config.yaml
n_layer: 11
tie_embeddings: false
init: "orth"
train_tokens: 146800000
Each number is 128 + 24 x the weight over its row's rms, rounded and kept within 0 to 255. Layers, rows and columns count from 0. Numbers have three digits each. The size before them is the row's rms in percent of the matrix's.

# layer 7 MLP up, 384x192, rms 0.0868, rows 105-119, columns 0-191
103:116142150094160116161100141149101121136134121078145119137139106128126111133121099136122118151094118154121139160096130098172101133125152132119104105102119135111107110157062075123119135146129161127103160137185121141098121127104112139098144112127139120138150147131159134125135140126179108070117108136133118090163102193127167143130088138145142158142111164104139116196115137122110089122120103142150143162180112094108130120137129136133134133181114149143155127113140143115152145164074123100125082127150103099128135156121115144119170146049117168129120117102133148108118139162113142135
099:119096163162150158132130173107113102134116147120099152141177172133117071140176082147076114110119097148119121165147139168097148138131103162128117122131120112145131126130172156169090159084130143159069124160121120121120131121126133134170103126143129138121147111150126131113153076132173116089135106130119140131104140118131136105101109120089093114156158124165138110113120142162131146060147160084151116128154133092113161137125145146136137150109134085141105109136164138098086109120113148109138151172123096131114125112090145118141083101118121137140098133134120146115126133142146083174
096:134157153107121119124125165122119139131081104137090108149138113123148074143111117167082135172128119142155097108109108152144106112125131147124150101124108151110074129144136099136127106154053141113116163115119142146124203133150138145131109134139178166146089120119170128148136117127113117120100124115115085119132137114142094131125130110131141088146130085145143099144147133160133130100129157106118160147131116130153131115101101124131133132149097162085130127082157161150146138160162134106101134112132103130083092131150160115156081132137147137081138148123087114147133094179163170179
098:122160120119070129158145096146077149153147085119147124134130166126113167153111117132103120086124143133116133157130170131160129106146122127104147132084125142129150129145131144143160133095110095102132116106128097168165182111108136152117130141134094116136206089113128129188128150117149135165107133104136130118127107162130156130068112131142129120123105147127134099138130119155096135128097119113124135114093108166160115068108094133148137095098126136118063084130143128111125167147170120122113120124123124156125137161123155129153085167103115100126108126145111160108117163086180142118
095:089108175098127103153136075133119143093112111109099122137160143155152096118141097101134138144108152154165109126118122133140180111105141089157166164133138100116134143061108136084122109150124136105139134126102134137102147133113143102126141147117093144157112130083114146116122153125167119148118184125109097130167138083141093077113113096155135108141131132153113112126138124114136123161111110114126148116069156173156145124143119094073154137184102145112135149111109142185145118147116143086119127102121122092101124086183145108136121126124149173120111146111144148128125141128156158117
094:119129156142150120128106135143111100161136129103166124126101117114142124148151107146140131161130138083134106110128167132102101141163114071137126101203145120123102097164153097121079125159090070156166104143106169138133175126101147182135186085140148135121114132112132114174148126124110103142124124141126113115164085128146153117124173094100133174097099132158083119124139108133125118159149096108111103130123114138122146119119121135062134141127147123115147142138157119100107137155117154160168121097082140115136123129133123115146120124111078146107132124096139113097133145190144121131
103:113148109167146105124125116125136127118193145171148149086166100143093108118117134106124132120137160149139161134112111118129144124152152145121092158147119174097097135133159133131110115145137135149143133130149200151129129132092100170079153115113125130105110084146152133106093132109154144098155173151132192098156113115168136140114120145118111102108168108101163157116130111120130114094126146156141166115132139121115107180152114165118139132120128120109097084093137127140149149115121130091095131105132086127120163154141162082120089149103124117120091079156130135149147092104135148174
106:143133108101109117109136147169089130079132119127126165093099131082157140189116144146136160106118116102098141122124133161105142172108136150120107137115113134164128121115083155177122106120127099087140121159073082117121177148144166131147158108135110128155169119137127102149102152111124116102134127152115174100133080144088164125165154121106121153117143112115097139108099143129097138151135199111151166168143119130093133116123139136108081118111132142163099131174142121141121104107106079115092114121103112147148141130105125134142144160119146165122109123154149149095100140146132126166
102:110112097128073148142152162151175134061101148164136143099117160107112119151093112123134122123168108135116142128096145146109120121101143132157141118135156059163153171122124177129138113113135140109104147123117144183147129167145122129109165166144083137103136113122149127127088106124127092155099146118162128184144153090122095136077100120131106159139125148103144128150108146126130143155130135115120162159127113088134129111110091122112152166142119135112117135146136122150122152156123104096073102103081122126140089125120115120123136151088136150129100174126076114114080153133151128118
106:102150117119126101116142120125172101112111139119151133165151149116094123187185137123123165103145123169149102125156096102161132111103117126148111089126125104131122077132108102099116168152115178148158113151144157117102143098186104118116126135109131159149088146116117137125162099148107110146163121137102128126136098117119152116113134133156133171115168126136105158122144095130160098090162120101129147113151122121149141115098134153117083149118111150160178086123079122129116113173132148132137123109174120146127133141162106099115082142102125119102140079151166089113181144116093131131
108:150130133117118069102092130140133127136177144112102129087139124090107159096152124132147150097109138173159135131112091129114128126093158138152147102125150110116155091088155087101126094102095125108109116078131103148113181173103123151159149148106153126146120158120082114175115087071115122144106105133118135134158135104133117137118097160126150150163157112104114089181143120094122130127128103113094141127133134177091163109146090168119125119104133152097107139098146141156137171123152131123118161119154139085125121111118118124108095152132143139179125081107163128142142134126120132130
093:150124167142159179111066142114088176174131114142115126124156169127104107163116106117101124122205134109117119136146135146163105136125086130145125142102144103117143138138167137159128147178099095122149143149126087118123111094111104145143149118142134176156147079153103135074105128191138156136122116132120149156172155132174128122081115104117142109116100091147144140137078116175143111083134089108123126138168134134137136144135119120107127105128123110137088091115146132139121114124106124128092115112139122115124117140136152130156117177152095167162137138135098131137141122156097125122
110:125149163130137126115095194123135132129167159122143172124143145142129117117096144121162102111123141136136061086176150111098101149154126182131096135083131122101101131130152094125132143100137140125104132139124119130118098085138144134088117177120124120088173148140128188081100130105105140119121098149123150149166127128092107150081102145128129139124106130100156146128161118157113066101144092154141121137135116109204171128143132122104142100150156131125109120139118102089106125143155114088143140118121128128129136141120138166168146123148123117142141128142091147084119140132094139089
099:122130149131145098175129101137130121105107125117133120133115143119099133118096103142110117104107151141142144110101055128120130166136140125099109118104099106125144151110144132122136107123127146143154164135142157139158107158078149144125110121131147124120135135106133147166148193146106143133153180089126101118158131173143081119152119113147132138135122155205146128135127112097166154056092124128123150165138098128152107091112116117132132115115165125143127104135127120147187092103102158113127127112108084107112097147109145152136135148111129146128152156145138119087099120226141115106
103:165118109143144065106101164113177146102119146108180107128178095114131150132128154130107154146133152073125140119135132090118126149146125170097124120138150111076118113153130198124162115123141100083130142179135141114143134174135125099131124106120161115151132163074110123166155100104153118120081127104111146180106127101099088157126128138149125167109155142134121089127158122135107107138148120149124141128130112075148127110116103142138130123153147119136190101117125148147116111127150118155165132102136139113153126157112104102150142132111088104157105138148138109149161126076127128144